{"n_layer": 12, "d_model": 160, "n_head": 5, "n_kv_head": 5, "head_dim": 32, "d_mlp": 640, "vocab_size": 16384, "activation": "squared_relu", "norm": "rmsnorm", "norm_place": "pre", "norm_eps": 1e-06, "positions": "rope", "rope_base": 53800.0, "rope_fraction": 1.0, "qk_norm": false, "attn_scale": 0.177, "bias": "none", "tie_embeddings": false, "parallel_block": false, "extras": ["local attention windows", "gated attention", "value embeddings", "a smear gate", "skips across layers", "capped logits"], "init": "normal", "init_std_qkv": 0.026, "init_std_o": 0.00532, "init_std_up": 0.026, "init_std_down": 0.00532, "init_out_by_depth": true, "optimizer": "adamw", "lr": 0.00146, "lr_mult_o": 1.42, "lr_mult_up": 0.79, "beta1": 0.95, "beta2": 0.95, "lr_head": 0.00675, "grad_clip": 0.5, "warmup_steps": 465, "schedule": "wsd", "decay_fraction": 0.904, "decay_shape": "sqrt", "final_lr_fraction": 0.0, "batch_tokens": [16384, 32768], "seq_len": 1024, "doc_mask": true, "train_tokens": 254500000, "steps": 10532, "dataset": "wikipedia_en"}
Each number is 128 + 24 x the weight over its row's rms, rounded and kept within 0 to 255. Layers, rows and columns count from 0. The size above them is the row's rms in percent of the matrix's.

# layer 8 attention query, 160x160, rms 0.0739, rows 20-31, columns 0-159
size [127 105 129  96 128 114 102 118 117  88 130 120]
[[167 146 104 130 127 137 114  89 109 142 152 157 121 131 125  90 103 135 114 129 119 123 109 137 104 168 165 100 149 142 135 136 129 141 135 156 124 100 137  83 124 163 151 112 103 108 142 105  91 107 152 113 112 117 102 115  86 110 122 147 111 138 145 131 119 108 135  91 155 135 126 111 150 112 173 118 138 162 132 148 159 193  74 161 157  96 130 141  93 109 117 131 142 143 110 130 124 167  81 150 130 121 109 116 142 180  93 165 136 145 141 114 158 127  76  93 111 131 123 118 112 134 108 137 167 118  79 101 144 161 120 157 131 120 123 147 147  76 103 126  92 110 144 108 121 156 162 130  98 140 154  96  88 115 106 137  86 128 106  81]
 [ 50 133 136 137 128 151 155 132 169  98  94 103 147 148 176 166 139 138 165 140 137 139 130 110 172 115  96 131 135 138 114 103 131 122 119 122 115 138 117 143 147 109  98 128 138  99 146 143 170 126 102 175 146 116 147 105 136 122 128 109 159 144 117 105 107 120  98 129 134 131 105 123 125 133  69 129 133 102 135 133 113 105 158 117 114 156 114 134 153 133 110 149 126 141 123 137 125  89 169 101 137  88  76 123 109  84 172 136  96 126 135 157 127 168 199 152 142 128 122 113 145 124 130 164 115 130 150 142  93 103 127  72 133 165 155  68 113 139 144 121 173 138 132 135 114 142 117 116 156 144 132 158 127 137 126 147 150 112 157 187]
 [133 128 176 133  90 126 178 129 138 119 149 156 147 166 146 158 122 161 114 123 111 143 135  91 120 169 100 143 124 151 150  76 132 144 123 155 108 152 145 147  69 126 105  83 101  95 146 132 113 187 128 167 146 112 147 115 128 103 136 111 123 125 122 113 136 123 142 120 129 160 116 126 134  88 105 114 112  99 117 165 149 120 120 134 134 137 100 133 139 145 130 126 109 132 109 109 128 118 170 126 174 132 103 139 176 146 155 134 133 117  95  92 112 115 140 156 100 132 112 108  67 167 123 145 122  80 139 162  88 146 120 113 168 142  83 127 105 114 135 143 165 154 165 117  96 121 132 100 158 116 167 133 110 110 134 124 114 179 165 152]
 [120 188 152 134 118 181 167 100 130 125 134 121 122 150 150 142 114 140 148 126 111 114 149 126 121 161 149 146 159 133 128 116 131 139 122 124 139 131 122  88 113 136 117 139 112 105 126 122 113 135 131 129 152 130 131  92  86  75 154 116 140 120 175 127 136  88  87 114 142 139 129 111 191 107 150 128 138 133 100 139 129 166 105 116 143 149  95 144 121 161 132 129  70 132 109 105 137 150 151  95 137 112  99 127 130 160 124 175 112 116 119 151 128 144 132 116 137  92 137 100 107 152 120 202 164 118 142 153 153 140 163 161 116 134 144 101 140 121  63 132 146 148 169 120  96 110 147  84 124 132 146 165  64 136 133 144 138 157 140 179]
 [127 122 149 128 111 131 115 155 132 138 124 128 135 174 143 154 143  92 124 126 120  95 155 140 135 121  93 170  85 143 144 139 136 162 148 140 141 148 116 161  74 140 131 130 129 157  97 166 179 174  81 129 156 119 117 136  97 108 156 100 165 121 135 157 174  87  89 160 170 155 143 117 160 121 103 158 102  89 135 130 124  94 150 157 146 144 113 134 127 139 168 146 102 151 125  98 167 164 151 143 129 151 129 147 182 124 127 109 125 113 104 146  95 105 145 105 135 108 146 112  81 151 115 161 131  87 139 151 124 134 160 149 153 120  99 156 125 143 143 149 116 182 128 108 118 112 146 110 141 136 149 183 139 142 148 132 133 148 130 149]
 [132 159  98 129 115  84 120 143 186 137 169 148 142 124 171 156 116 162 178 136 158 112 124 145 105 160 152 111 126 135 110  85 103 113  86 134 107 123 140 117  94 138 105  80 144 116 127 138 115 134 141 165 130 121 185  92  76 120 179 142 148 143 183 143 133 128  95 117 141 142 124 106 115 103 101 129 135 114 127 150 142 141 114 138 127 165  70 145 151 164 114 136 120 142 129 163 117 129 163 120 136 100  93 138 100 139 122 161 116  99 130 126 117 139 119 143 151 128 127 122 156 119  95 155 144 101 156 117 142 141 159 150 101 122 139 120 123 140  98 131 115 100 158 126 111 155 130  88 111 124 152 130  51 184 134 155 113 142 141 127]
 [112 179  91 150 142 151 132  71 111 142 116 111 110 111 148 149 102 134 138  70 125 121  92 110 141 125 170 120 199  98 104 127 105 143 112 132 139 107 152  67 157 161 125 152 117 122 124 103  77 109 125 118 108 145  93 105 102  96 145 134 151 130 160 129 115 116 142  79 112 120 140  98 140 123 148  90 142 172 127 125 127 165 112 139 132 110 114 141 105 128 101  90  98 101 125 187 138 152 125 135 130 124  83 146  97 134 124 183 117 138 130 150 181 154 112 118 146 101 106 133 128 116 131 102 112 121  91 102 174 107 133 136 123 130 145 105 154 126  90 141 105 117 142 124 114 151 106 179 145 150 145 108 128 138 105 113 145 112 133 126]
 [ 84 153 119 131 120 103  87 131 136 118 110  89 125 123 153 178 101  97 170 117 147 113 133 153 156  66 105 123 127  95  87 158 141 113 128  94 149 126 118 109 134 135 132 152 178 129 134 169 147 115 107 136 125 160 143 129 118 151 183 122 187 122 158 147 163 112  85 139 154 135 120 129 142 150 116 152  76 132 141 109  99  97 175 115  99 170 115 135 135 169 147  93  95 116 122 160 155  99 130 133 102 130 128 158 111 115 129 116 121 101 131 181  96 154 151 118 119  99 145 121 138 131 111 104 116 141 169 130 134 104 160 141 112 135 156 141 145 167 155 113 118 146 130 136 129 124 108 139 150 126 117 160 167 165 166 116 149 113 136 159]
 [133 108 146 116 130 197 140 125 129 138  69 118 118 164 108  77 153 104  95 147 118  86 136 132 109 155 134 148  96 171 159 151 139 133 140 147 132 124 127 134 156 111 148 108 107 152 130 103 156 128 127 130 155  95  93 136 155 110  59 114  98 131  73 118  99 116 144 152 139 126 133 118 139 103 149 123 145 156  76 137 169 171 109 106 145 105 157  99 112  95 121 166 125 149 131  69 140 156 106 118 151 160 147  96 135 140 100 122 126 136 103  99 137 129 115 105 145 137 127 134 125 107 172 133 137  95  87 152 119 119 127 125 145 123  84 119 143  97 114 110 140 122 113 147 111 115 161 112  99 124 111 104 122  68 103 143 111  99 110 113]
 [ 85 164  74 158 144 138 130  87 107 141 161 108 128 110 134 152  99 154 171  87 128 132 117 112 145  96 155  81 185  88 106 110 113 124 103  86 136 147 126 105 140 149 111 136 143 122 135 131  88 149 128 116 130 148 134 104 118 118 170 135 150 109 195 127 135 137 138  86 131 124 138 127 127 130 142 132 133 131 134 114 105 123 114 132 118 108 117 169 127 205 139 103  96 112 108 191 151 125 137 140 122 116  86 159 115 149 153 162 116 100 169 146 125 134 117 128 124  82 135 119 119 137 139 103 119 112 112 105 162 141 174 103 125 156 157 104 133 138 124 125 110 113 151 106 139 148  91 141 153 142 138 173 122 161 124 107 166 156 143 162]
 [133 127  92 149 144 181 133  93  96 151 103 142 106 102 110  86 120 133 131 141 126 141 126 136 136 139 177  86 145 116 146 152 118 141 100 109 174 132 130  86 149 148 121 119 109 152 140 100 105 130 117  84 177 109  97 138 120 132 111 143 108 102 115  98  72 125 170  88 121 118 180 136 106 117 174  72 138 162  83 126 135 174  98 126 152  89 137 120  92 121 126 144  92 116 131 149 141 151  93 142 119 144 126 139 109 135 111 140 120 134 111 119 140 139 102 133 131 108 120 114 111 127 166 121 159 127  65  94 173 116 156 146 141 130 128 115 179 103  99  84 110 123 117 141 119 123 154 137  84 129 103 110 121  91 119 111 149 129 128 119]
 [110 128 132 101  94 168 131  87  90 110 142 136 106 146 126 137  94 137 120 127 107 139 126 126 141 161  84 151 173 127  99 167 153 126 140 183 107  82 118 109 107 159 172 175  85 128 120  99  90 124 119 116 132 131  87  90  89 123 158 143 101 170 120  86 129  78 166  92 160 134 123 134 165 126 156 105  75 173  93 123 127 184 120 151 138 141  84 127 123 122 147  87 107 147 126 102 110 119 127 130 125 143 121 135 140 164 104 159 140 120 124 121 143 134 117 108  96 133 124  87  91 154 125 154 117 106 116 151 133 164 119 133 130 137 118 130 160  83 136 121 115 156 142 146 104 143 145 134 100 139 145 125 143 101 129 138 111 142 137 108]]
# layer 8 attention key, 160x160, rms 0.074, rows 20-31, columns 0-159
size [143 108 135 101 134 120 107 113 114  96 137 128]
[[135 110 111 126 101 121 130 141 157 169 112 140 118 137 143 121 152 133 102 169  90 173 142 138 110 161 138 112 106 136 145 131 146 135 139 122 176 114 165 114 104 118 144 106 126 156 119 117 102 118 143 135 122  90  95 112 152  89 105 144  79  76  87 121 131 131 144 106 140 124 144 140 116  74 130 126 102 135 134 165 166 155 113 148 152 129 157 100  82 146  93 148 147 123 112 134 102 147 119 173 121 133 117  88 139 157 126 134 109 151 103  91 121 146 147 107 113 124  61 139 129 174 113 119 111 116  89 102  96 111 154 184 160 105  73 127 187 105 113 102 137 137 131 145 128 119 119  85 141 128 135 120 131  92 137 101  96 128 120 110]
 [124 142 105 137 148 131 146 132 119  68 150 118 144 137 130 133  98 148 142 122 145  78  92 113 145 134 121 125 139 144  99 140 112 135 115 124  98 140  96 123 128 154 101 118 114  97 111 109 121 115 131 125 113 141 135 151 129 145 145 110 144 185 177 150 119 130 113 145  93 129 119 109 123 145 133 132 164 113 118 131 128 132 101 115  91 123 122 116 164  43  91 100 138 156 130 132 144 132 123  71 133 134 121 108 108 147 131 144  96 153 110 107 178 174  76 150 134 154 169  86 126  98 111 104 130 147 142 129  81 112  74  85  79 128 161 148  78 147 135 137 134 113  97 124 110 150 158 167 172 136 110 107 108 163 127 132 142 105 124 135]
 [135 124 104 122 109 131 153 124 111 124 116 139 130 151 128 120 217 144 121 141 109 135 108 131 119 147 146 177 135 115 141 116 119  86 111 192  85 157 120  68  77 129 108 131 120 137 168 103 142 125 142 142 146 117 134 147 142 137  69 131  90 151 144 149  91 164 124 148  98 124 131 176  90 158 105  99 114  84 121 125 142 105 128 131 159 112 107  95 103 126 127 120 138 144 126 112 131 133 109 165 162 146 131 145 112 156 114 135 150 173 126 115 105 131 119 123 116 142 115 131 120 151 192 161 147 127  88 133 139 120 126  84 135 142 115 128  75 146 143 127 143 134 129 132 111 150 132 173 142 108  76 155 134  81 126 115 105 160 126 111]
 [122 103 106 123  91 110 162 121 119 142 135 117 127 127 100 166 117 139 128 132 133  76 133  97 138 146 136 149  97 131 122 170 119 116 141  95 122 112 122  81 107 139 114 107 125 143 131 107 103 128 157 129 122  91 104 140 119 123 172 127  81 130 108 154 131 125 142 109 124 150 146 126 122  91 117 106 152  94 131 131 149 131 108 158 181  67 112 161 149  91  57 143 183 162 126 129 129 154 119 122 120 112 132  66 110 158 126 163 102 158 127  96 147 155 119 150 134 124  75  86 120 160 144 145 174 103  81 123  98 128 128 163  77  74 110 129 125 122 105 118 137 131 146 108 112 123 103 132 161 135 144 144 101 146 114 117 131 131 126 146]
 [133 135 125 117 131 143 104 113 135 164 144 139 133 118 109  94 182 123 139 125 174 110 146 124 123 102 146 156  97 111 161 155 111 105 142 148  98 157 121 128 121 155 136 159 122 136 207 161 167 124 101 143 121 140 133 150 113 160  88 153 128 163 119 105 125 131 144 134 111 163 122 127 111 167  67 114 126  92 170  87 133 107 147 141 184 108 113 123 141  99 168 134 137 156 112 121 123 154 127 160 149 127 149 160 132  98 128 113 160 120  98 145 120 118 135  88 117 133 131 121 112 127 144 156 137 126 140 148 143 182 125 113 144 126 108 164  48 130 114 136 149 113 156 102 101 117 119 133  74  97 153 144 123 104  92 157 164 139 125 128]
 [107  94  96 107 120 109 149 164 160 116 119 111 124 136 117 158  97 130 171 153 109  95  99 138 130 152 145 129  69 127 121 134 123 111 124 114 131 128  88  99  83 128 108  94 111 143 116 133  98 142 135 116 127 126 137 140  85 169 176 109 134 120  95 132  99 123 101 107 137 137 134 111 121 145 124 111 140 102 142 115 155 182 112 164 152  91  81 163 145  75  59 149 162 145 134 156 100 110 109  98 133 134 131 103  95 136 120 165  92 157 123 161 114 175  95 174 152 136  94  95 158 142 147 111 150 103  91 118  98 111 112 144  86 104 144 129 154  90 123 116 146 124 124 120 123 154 117 121 149 137 135 126 104 148 127 121 108 116 114 146]
 [117 116 120 161 118 127 154 132 116 151 121 114 118 120 171 163  71 140 109 120 108 131 139 107 132 156 123 132 130 163 119 146 160 148 131  71 154 118 131 127 144 156 111  97 144 110  99 113  78 145 154  99 130 103  89 119 156 120 152 124 115 113 119 165 133 111 126  96 133 123 137 132 139  83 143 118 131 134 111 145 150 165 104 155  97 102 100 150 115  88  44 113 166 140 110 154 132 130 145 129  92 122 132  93 127 145 157 155  95 151 130 116 174 158 123 164 161 121  90  86 128 117 112  99 135 105 124 113 113  95 143 170 102  79 109 117 183 123 122  98 113 126 127 101 136 130 129 105 169 143 154 115 107 161 124 107 144  93 140 159]
 [118 152 130 135 158 140  95  96 118 108 141 135 129 100 126 150  93 119 173 105 198  92 141 130 158 134 100 155 135 147 124 156 125 122 155  74  90 125  97 150 129 190 139 141 121 109 107 139 121 138 135 116 117 164 151 137 100 154 169  98 167 155 144 109 137 119  93 105 136 161 109 109 160 133 114 139 145 119 154  75 113 168 128 148 129 120 109 147 193  85  97 121 124 136 115 150 157 105 136 103 106 135 139 133 137 110 143 156 121 132 140 149 168 144 112 140 142 120 134  82 130 101 128 113 144 124 167 140 119 138 123 131  95  93 158 148  95 135 125 120 124 108 123  96  88 136 140 132 122 140 176 132  95 206 109 130 158 131 128 138]
 [142 122 123 141 142 153 131 132 124 154 116 146 126 142 131 106 174 131  66 120 133 164 133 122 107  90 116 131 141  90 145 136 115 140 126 158 161 134 186 119 135  83 112 134 109 173 154 121 162 106  99 137 123  90 109 136 142  85  91 155 113 103 114 127 138 146 169 142 121 121 151 128 113  87 158 124 129 130 110 165 107  98 144  96 151 120 205 107 100 172 178 147 108  86 108 107 135 150 111 136 160 121 137 120 137 120 112 115 140 107 118 135 110 102 143  97 101 124 131 170 128 166 109 143  85 155 123 126 141 126 144 142 174 147  96 121 131 116 126 140 150 147 115 151 156  89 136 130  84 121  96 134 154  62 125 139 134 130 162 104]
 [118 113 122 145 114 120 149 129 126 117 125 111 127 111 120 152  72 138 159 123 134 116 129 110 161 129 131 129 114 134 113 134 157 132 129  64 113 105 114 129 138 169 125 105 135 114  96 120  82 147 175 112 123 106 121 131 147 152 172 107 122 141 151 140 111 113 112 105 126 131 122 121 132 131 134 120 145 121 140 135 159 148 125 141 105  77  73 143 154  98  41 118 179 166 124 157 137 119 156 118  83 118 133 116 110 138 155 157  94 156 136 109 167 153 105 164 148 119 100  86 123 129 140 136 177 113  96 106 110 106 121 142  81  79 149 120 163 116 111 110 123 104 127 101 131 172 114 140 180 128 150 114 115 182 123 128 146 117 119 171]
 [135  86 102 153 126 137 156 124 126 165 101 123 122 116 135 125 115 131  92 135 120 153 166 110 136 148 131  97 159 129 123 115 140 148 114  75 141 120 179 134 153  82 108 114 147 136  86 117 117 135 139 108 126  97  72 129 170  89 102 122 100  83 119 104 115 130 154 105 137  94 159 113 127  80 159 131 101 152 106 179 127 132 160 103 101  96 152 120 109 162  86 149 113  95 111 123 143 169 145 157  97 125 130  96 115 148 132 129 104 131 112  76 136 148 146 144 133 116  90 141 116 150 111 139 111 137 113  99 126 101 155 189 123  91  87  86 195 117  97 105 141 144 109 144 129 113 107 113 128 140 118 127 135 127 129 139 133 122 155 139]
 [130 128 128 143 130 119 112  89 118 197 131 156 132 116 146 148 130 136  73 149 151 163 135 131 122 184 114 153 144 166 152 160 157 151 131 122 135 126 147  92 128 158 159 131 127 150  92 146  96 132 153 134 115 115  93 120 158 106 119 137  36 115 117 155 162 129 133 134 145 109 151 139 138  86 132 147 102 123 129 127 125 139 129 159 177 123 126 137 126 165  98 116 125 118 118 102 165 152 123 173 134 146 110  95 171 152 126 156 167 127 107 114 171 125 152 127 102 120  73 111 111 150 128 110 127  99  77 133 103 140 149 150 119  80  77 153 143 109 109 113 136 131 142 119 105 145 115 132 137 143 158 130 121 133 133  94 112 122 136  80]]
# layer 8 attention value, 160x160, rms 0.067, rows 0-9, columns 0-159
size [119 110 110 124 114  98  94 109 120 107]
[[179 124 139 122  74 132 138 178 115 130 138  90 136  92  83 131 112 178 120 115 120 143 162 152 130 102 203 134 131  64 158 140 162 164 115 143 111 119 124 112 127  90 152 153 112 122 174 136 132 146 140 120 140 108 148 159 141 125 152 102 170 115  96 125 134 162 144  97  88 122 106 107 123 143 145  47 110 103 174 119 119 127 130 121 113 141 134 136 121 126 128 126 123 118 124 160 164 157  93  95 114 141 114 143 141 140 116 124 118 143 147 164 130 138 183 142 168 122 122 159  84  99 163 143 134 140 130 111 157 103 116 131 123 133 140 116 158 155 142 125 122 112 108 112 131  95 127 155  84 159 104 111 113 132 112 135 120 136 140 122]
 [150 122 166 105 108 126 135 105 191 123  93 134 146 189 150 155 120 124  63 143  81 109 122 123 119 100 117 147 100  89 155 108 143 121 157 100 135 121 155 116 144 136  96  82 120  96 119  87 133 164 173 137 176 146 148 138 158 140 117 130 126 167 128  88 136 130 112 104 176 134 161 136 129 119  86 153 143 110 112  76 167 107 140 143 106 109 150 106 167 163 161 152 148 141 165 134 117 129 110 110 132 130 138 137 107 115 132  92 135 128 127  98 159  98 122 135 101 128  76 128 106 131 128  92 128 128 178 154 148 138 121 128 134 120 120  93 129 156 117 117 142 139 140 132  88 108 120 145 165 107 128 146 128 128 110  94 140 133  88 126]
 [119 113 136 117 116  95 126 142 103 124 133 105 108  97 133 174 138  87 180 163 146 143 144 148 122  94 124 145 147 107 111 119 133 134  92 122 154 113 136 163 120 112 173 152 153 105 110 133 137 117 149 107 111 106 162 110 111 121 156 120 165  92 168 145 136 114 119 143 120 111 126 118 182 137 141 164 109 125 116 175 154  89 146 158 101  81 160 138  70 125 122 137 151 122 121 106  87 127 161 160 139 127 109 124 173 122  89 138 126 147 155 174  90 168 177 113 140 100  90 138 148 105  75 142 123 119  90 121  83 102 112 115 152 131 112 117 146 112 144 129 111 160 135  98 146  87 127 119  99 164 143 119 136 150 143 115 119  99 136 118]
 [132 119 126  98 145 115 132  78 147 115 111 128 130 124 105 156 134 163 119 139 196 100 110 172 127 111 111 135 142 143 104 133 103  98  70 121 112 136 160 159 117 114 102 116 116 139 117 149 133 129 110 140 161 113  93 116 158 167 123 144  99 127 173 106 124 122 140 124 166  60 139 112  94 134 135 166 137 159 110  98 139 103 143 109 124 123 135 143 188 125 142 127 120 108 136 108 157 106 122  97 152 124 104 102 118 174 120 119 147  95 120 137 164 110 103 160  91 134 187 126 121 118 103  98 137 119 191 145 136 172 149 121 132 115 135 122 144 110 116 116 151 119  58 138 132 136 106 135  99 171 142 142 123 149 104 131 163 156 137 103]
 [158 121 115 117 109 137 121  75 151 115 146 136 149  90 115  93 143 183 114 104 132 100 112 133 111  97 143 124 128 122 102 159 110 119 144 114 116 148 125 145 106 183 129  80 129 140 145 128 103 166  91 126  98 124  95 128 145 163 109 140 114 132 130 112  95 127 130 121  99 113 139 145  93  85 179 117 140 149 134  92 117 158 145 114 132 140 139 124 171  94 118 116 102 101 116 180 114 103 135 108 131 121 184 163 102 137 101 143 114  94  68 122 137 123  91 127  94 147 149 104 143 126  97 129 143 157 147  96 149 154 135 119 118 120 133 146 106  86 123  94 105 111 103 123 138  85 186 126 138  79  98 125 116 136  98 132 140 131 171 100]
 [192 128 139 122 106 126 109 111 158 122 125 150 156  99  99  95 109 161  85  97 110 108 115 111 109 120 179 134 167  82 150 120 141 135 129 137  63 117 139 116 109 114 140 113 114 127 155 115 102 143 129 120 113 112 140 136 139 155 137 144 114 137 126 113 122 148 138  95 103  91 125 118  95 114 161 106 161 123 181  66 139 129 125 122 125 153 131 134 167 125 125 144 102 128 132 184 128 155 107  93 129 140 146 155 130 103 152 117 125 118  87 105 165 124 113 114 138 175 150 120 129 126 148 109 157 161 144 124 159 161 116 117 100  90 135 134 126 118 123 109 106 111 107 144 118  92 150 151 130 107  69  63 106 131  94 124 129 152 162  77]
 [100 151 116  84 110 119 138 114 166 123 160 126 140 192 198 130 115 102 130 152 117 102 124  78 166 165 124  98 154 146 149 115 117  87 117  69 138 123 122 135 135 129 120 125 120  84  73 143 134 126 103 118 140 137 111  63 142  97 154 183 137 143  87  82 115  85 134 122 159 135 153 142 151 128 112 110 158 140 117 112 111 156 138 124 139 114 160 128 127 142 126 153 130 144 135 126 151  82 111 110 114 141  78 138 152 140 164 124 134  67 114 130 107 130 131 123 149 109 111 113 154 120 143  98 134 141 148 100 176 139 128 147 160 116 129  91 133 104 134 127 162 141 133 161 101 154 126 103 128 149 146 129 113 119 113 161 116 138 143 123]
 [116 128 133 103 102 105 133 121 119  99 131  96 125 110 130 118 114 133 127 109 124 113 136  99 139 124 131 143 133 116 147 135 128  73  83 101 110  73 100 112 115  84 123 137 131 112 113 126 155  69 156 132 137 111 118 108 119 147 126 115 156 131  73 119 122 100 125 151 163 132  94 106 137 149 128  46 154 122 146  67 155 161 117 104 131 162 135 121 124 109 124 163 142 136 149 152 108  93 150  98 162 121 125 121 124  97 155 139 123 131 163 161 154 164 133 156 192 164 120 110 168 112 138 122 118 130 127 162 148 115  93 159  98 104 159 120 135 165  99 125 137 104 131 159 123  92 101 124 100  93 138  83  99 118 143 122 138 125 173 133]
 [162 120 150 156 120 141 122 120 131 147  89 148  89 125  72 133 126 152  94 101 149 119 130 159 125 151 114 175 140 156  95 114 143 135 144 167  97 125 133 103 134 132  84 168 114 145 157 125 143 106 192 126 139 125 125 141 141 165 110  98 111 129 148 150 161 164 129 119 116  90 108 112  80 128 153 156 114 120 155 133 164 117 109 136 106 150  93 127 173 108 133  82 151 137 114 115 147 149 117 113 140 154 144  97 103 132 127 129 124 157 117 118 184 137 124 137 121 151 184 140 103 115 151 116 138 128 143 185  72 135 134 114  92 113 142 159 150 100 121 147 124 100  80 116 121 142 130 182 119 162 118 124 122 151 145 115 137 144  78 123]
 [120 129 145 107  81 130 154 163 131 110 157  80 136 112 156 135 102 131 132 118 106 112 139  87 116 104 136 144  93  80 156 160 170 146 174 101 139 120 112 131 115 125 156 154 132 107 161 101 139 174 115  96 108 129 150 143 139 122 163 125 135 139 104 120 101 129 152 105 143 140 124 102 147 129  84  78 137 114 101 136 115 144 131 121 135 121 112 139  92 164 125 162 112 102 127 145 101 163  93  97  97 167 125 146 124  54 162 140 120 101 133 123  62 134 157 135 154 111 104 139 122 160 147 117 137 155  98  68 138  82 126 117 116 159 164  99 107 152 115 132 138 149 161 147 123 119  97 138 152 133 114 121 138 128 122 114  98 158 144 151]]
# layer 8 attention output (transposed), 160x160, rms 0.0933, rows 0-8, columns 0-159
size [111 106 109 115 116 100  90 100 124]
[[ 82 151 147 101 108 124 161 121 123 152 173 127 102 117 148 154  99 101 168 135 106 116 132 126 109 113 112 121 130 138 126 141 142  91 119 122 142 115 135 168 149 133 151 125 120 135 119 115 112  67 166 132 129 125 153 112 111 136 121 141  91 122 146 167 131  87 144 128 124 155  97 111 171 141 142 147 124 149 131 182 119  94 101 130 116 132  85 127 149 121  78 132 159 143 115 119  94  73 136 159 157 111 114 112 153 129 151 158 128  92 118 105 129 166 174 146 127 112  92 141 117 112  94 152  93 145 130 107 159 103  95  77 121  65 163 138  88 118 142 134 113 143 148 110  97 159 116 109 130 119 160 134 116 155 159 155  85 128 164 143]
 [132 159 126 113 124 130 101 120 119 124 154 136 110 134 121 133 113 133 175 120 152 117 134 157 124 162 168 162 144 146 125 112 124 118 164 144  90 125 152 137  89 119 103 122 179 121 146 120 166 159 118 100 141 162 131 154 131 127 187 118 162  91 131 141 155 125  81 165 185  96  99 132 141 146 129 195 121 124 150 107 152 131 126 136  89 125 124 127 152 146  96 117  95  97 131 154 100 147 101 125 142 185 176 160 110 133 114 124 143 146 148 128  83 126  99 122 128 125 135 151 160 172 152  73 120 121 160 128  95 160 125 160 131 145 100 144 129 133 142 111 157 139 161 151  89  96 122 130 143 128 141 155  99 153 108 147 117 163 100 149]
 [107  93 161 144 134 118 147 122 160 141 113 115  98 140 126 165 120 146 125 145  90 127 137 149 144 125  96 129 137  82 150 158 129 122  80 112 215 154 153 129 165 138 152 133  64 109 125 135 113 138  93 113 154  79 136 135 126 141 110 117 144 133 125 145 121 113 165 110 132 124 138 119 131 118 148  66 122 123 148 138 122 113 141 121 106  98 109 145 138 179 106 202 103 118 137 114 132  82 104 154 150 117 100 107 149 161 167 108 131 124 135  84 135 136 172 139 105 123 129 101 163 141 131 143 116 106 131 126 102 159 102  85 139 106 160 127 116 105  94 137 149 123 139 110 132 143 166  85 124 112 122 123 105  99  86 157 151 118 151 132]
 [155 111 140 136  87 106 133 150 120 136 123 115 130 150 142 142 131 119 105 103 121 126 157 119 100 153 125 153 102 132 120 106 200 204 147 147  67 103 110 143 123 130  75 124 181 133 143 126 130 138 128 130 139  87 126 143 166 142 162 148 128 128 140 148 125  98 146 143 132 103 132 129 111 118 125 128 148 114 145 114 191 139  76 134 148 133 158 131 161 120  95 120 134 135 126 124 128 160 150 126 143 155 147 141 132  96 114 102 131 121 118 146 119 106  90 114 149 149 111 138 156 134 169  94 144 121 114 162 115 139 148 116 159 131  46 115 162 144 131 132  98  97 143 120 161 104 151 161 185  80 153  90 111 124 129  92 122 130 122 130]
 [145 104  93 142 115  70 153 140 123 135 134 130 162 140 143  91 126 131 118 133 146 142 172  92 125 134 148 102 126 100 147 129 155 132 137 118 125 104  89 145 149 125 129 128 197 101 113 145 113 139 108  89 118 154  87 145 112  94 121 127 123 150 130 124 147 149 137 123  93 134 140 164 111  99 137 193 147 120  73 109 153 103  89 158 109  98 138  93 110 121 178 140 144 132 148 124 165 164 106 166  77 133 167 122 113  94 116 118 127 147 136 110 140 116 145  89  93 111  93 146 105 136 151 101 144 164 130 170 108 124 114 107 151 123 120 142 123 119 137 118 112 147 123 105 166 165  85 145 142 120 148  93 122 151 143  84  91 108 104 134]
 [129 125 109 128  97 103 125 130  94 146 168 142 123 128 159 103 119 118 177 122 149 109 147 100 128 103 139 105 109 113  89 152 148 118 129 108  87  88 144 139 130 100 100 125 140  81 116 104 123  94 173  93 101 187 103 132 119 143 116 104 126 122 130 143 161 140 128 161  84 116 125 164 128 122 145 198 137 120  88 137 139  94  75 127  80 125 113  97 127  98 149 135 142 137 145 143 124 132 118 135 121 157 163 124 109  97 118 123 132 129 119 117 143 116 138 126 119  81 102 118 103 144 152 108 168 175 145 146 148 102 118 130 118 104 127 142 112 149 160 116 127 159 161 120 110 148  82 192 126 139 165 112 132 173 167  96 100 110 117 136]
 [127 157 124 129 164 141 114 168 109 161 104 153 168 106 122 142 151 167 126 121 131 100 100 130 108 129 142 176 162 187 122  77 153 130 177 132  84 162 115 120 137 146 156 116 128 163 149 166 102 131 106  94 141 128 171 139 108 126 149 100 139 160 139 127 121  85 158 142 139 118 128  64 144 131 132 129 116 143 139 105 166 165 150 138 159 165 151 115 144 102 103 104  85 125 170 117 103 156 118  99 143 148 136 150 119 145 109 154 116 127 124 177 131 110 140 127 171 124 140 142 143 127 112 156 156 113 107 125 139 110 172 195 114 180  93 121 139  77  99 132 124 133 134 138 132 128 132 132 143 105 133 121 120 125 110 136 127 134 124  96]
 [136  67 143 109  77  97 108 126  72 138 125 123 167 134  95 156  88 128 160 150 118 139 119 121  83 113  98 144 107 170 118 110 127 144  95 154  95 141 123 117  89  83 124 112 111 141 112 134 125 107 151 143 174 106 148 126 106 151 121 115  71 120 130 136 134 128 133 130 133 167 121  99 152 150  88 109 118 118 115 124  94 121  94  96 175 175 130 122 134 144 129 156 127 132 113 105 150 112 132 102 147 142 138 122 158 121 117 116 114 117 149 156  90 122 157 149 174 112 104 114  75 122 148 207 166 127  81 113 132 142 119 174 111 124 143 123 171 139 114  96 118 152 107 119 132 125  80 141 121 137 114 137 143 136 120 112 133 129 124 145]
 [148 136 146 141  99 155 126 130 149 113 152 131 120 117 155 105 130 118 137 120 143 121 122 120 109 132 121 106  69 117  90 151 141 183 100 144  75 100 135 107  95 106  47 124 115  99 131  71 160 136 166 184  97 140 117 107 152 146 102 134 109  93 149 140 129 154 113 149 120 124 135 186 118 125  99 138 155 124 121 159 129  83 107 117 119 118 123 145 137 131 145 126 165 130 100 151 126 102 165 126 118 107 117 123 119  95 128 102 134  78 116 102 125 123  93 123 105 139 119 118 114 126 135  80 113 146 143 156 141 130 121  65 158  93 112  98 129 186 168 128 118 112 161 121 123  92 149 159 127 128 134 113 152 122 149 102 119 163 124 122]]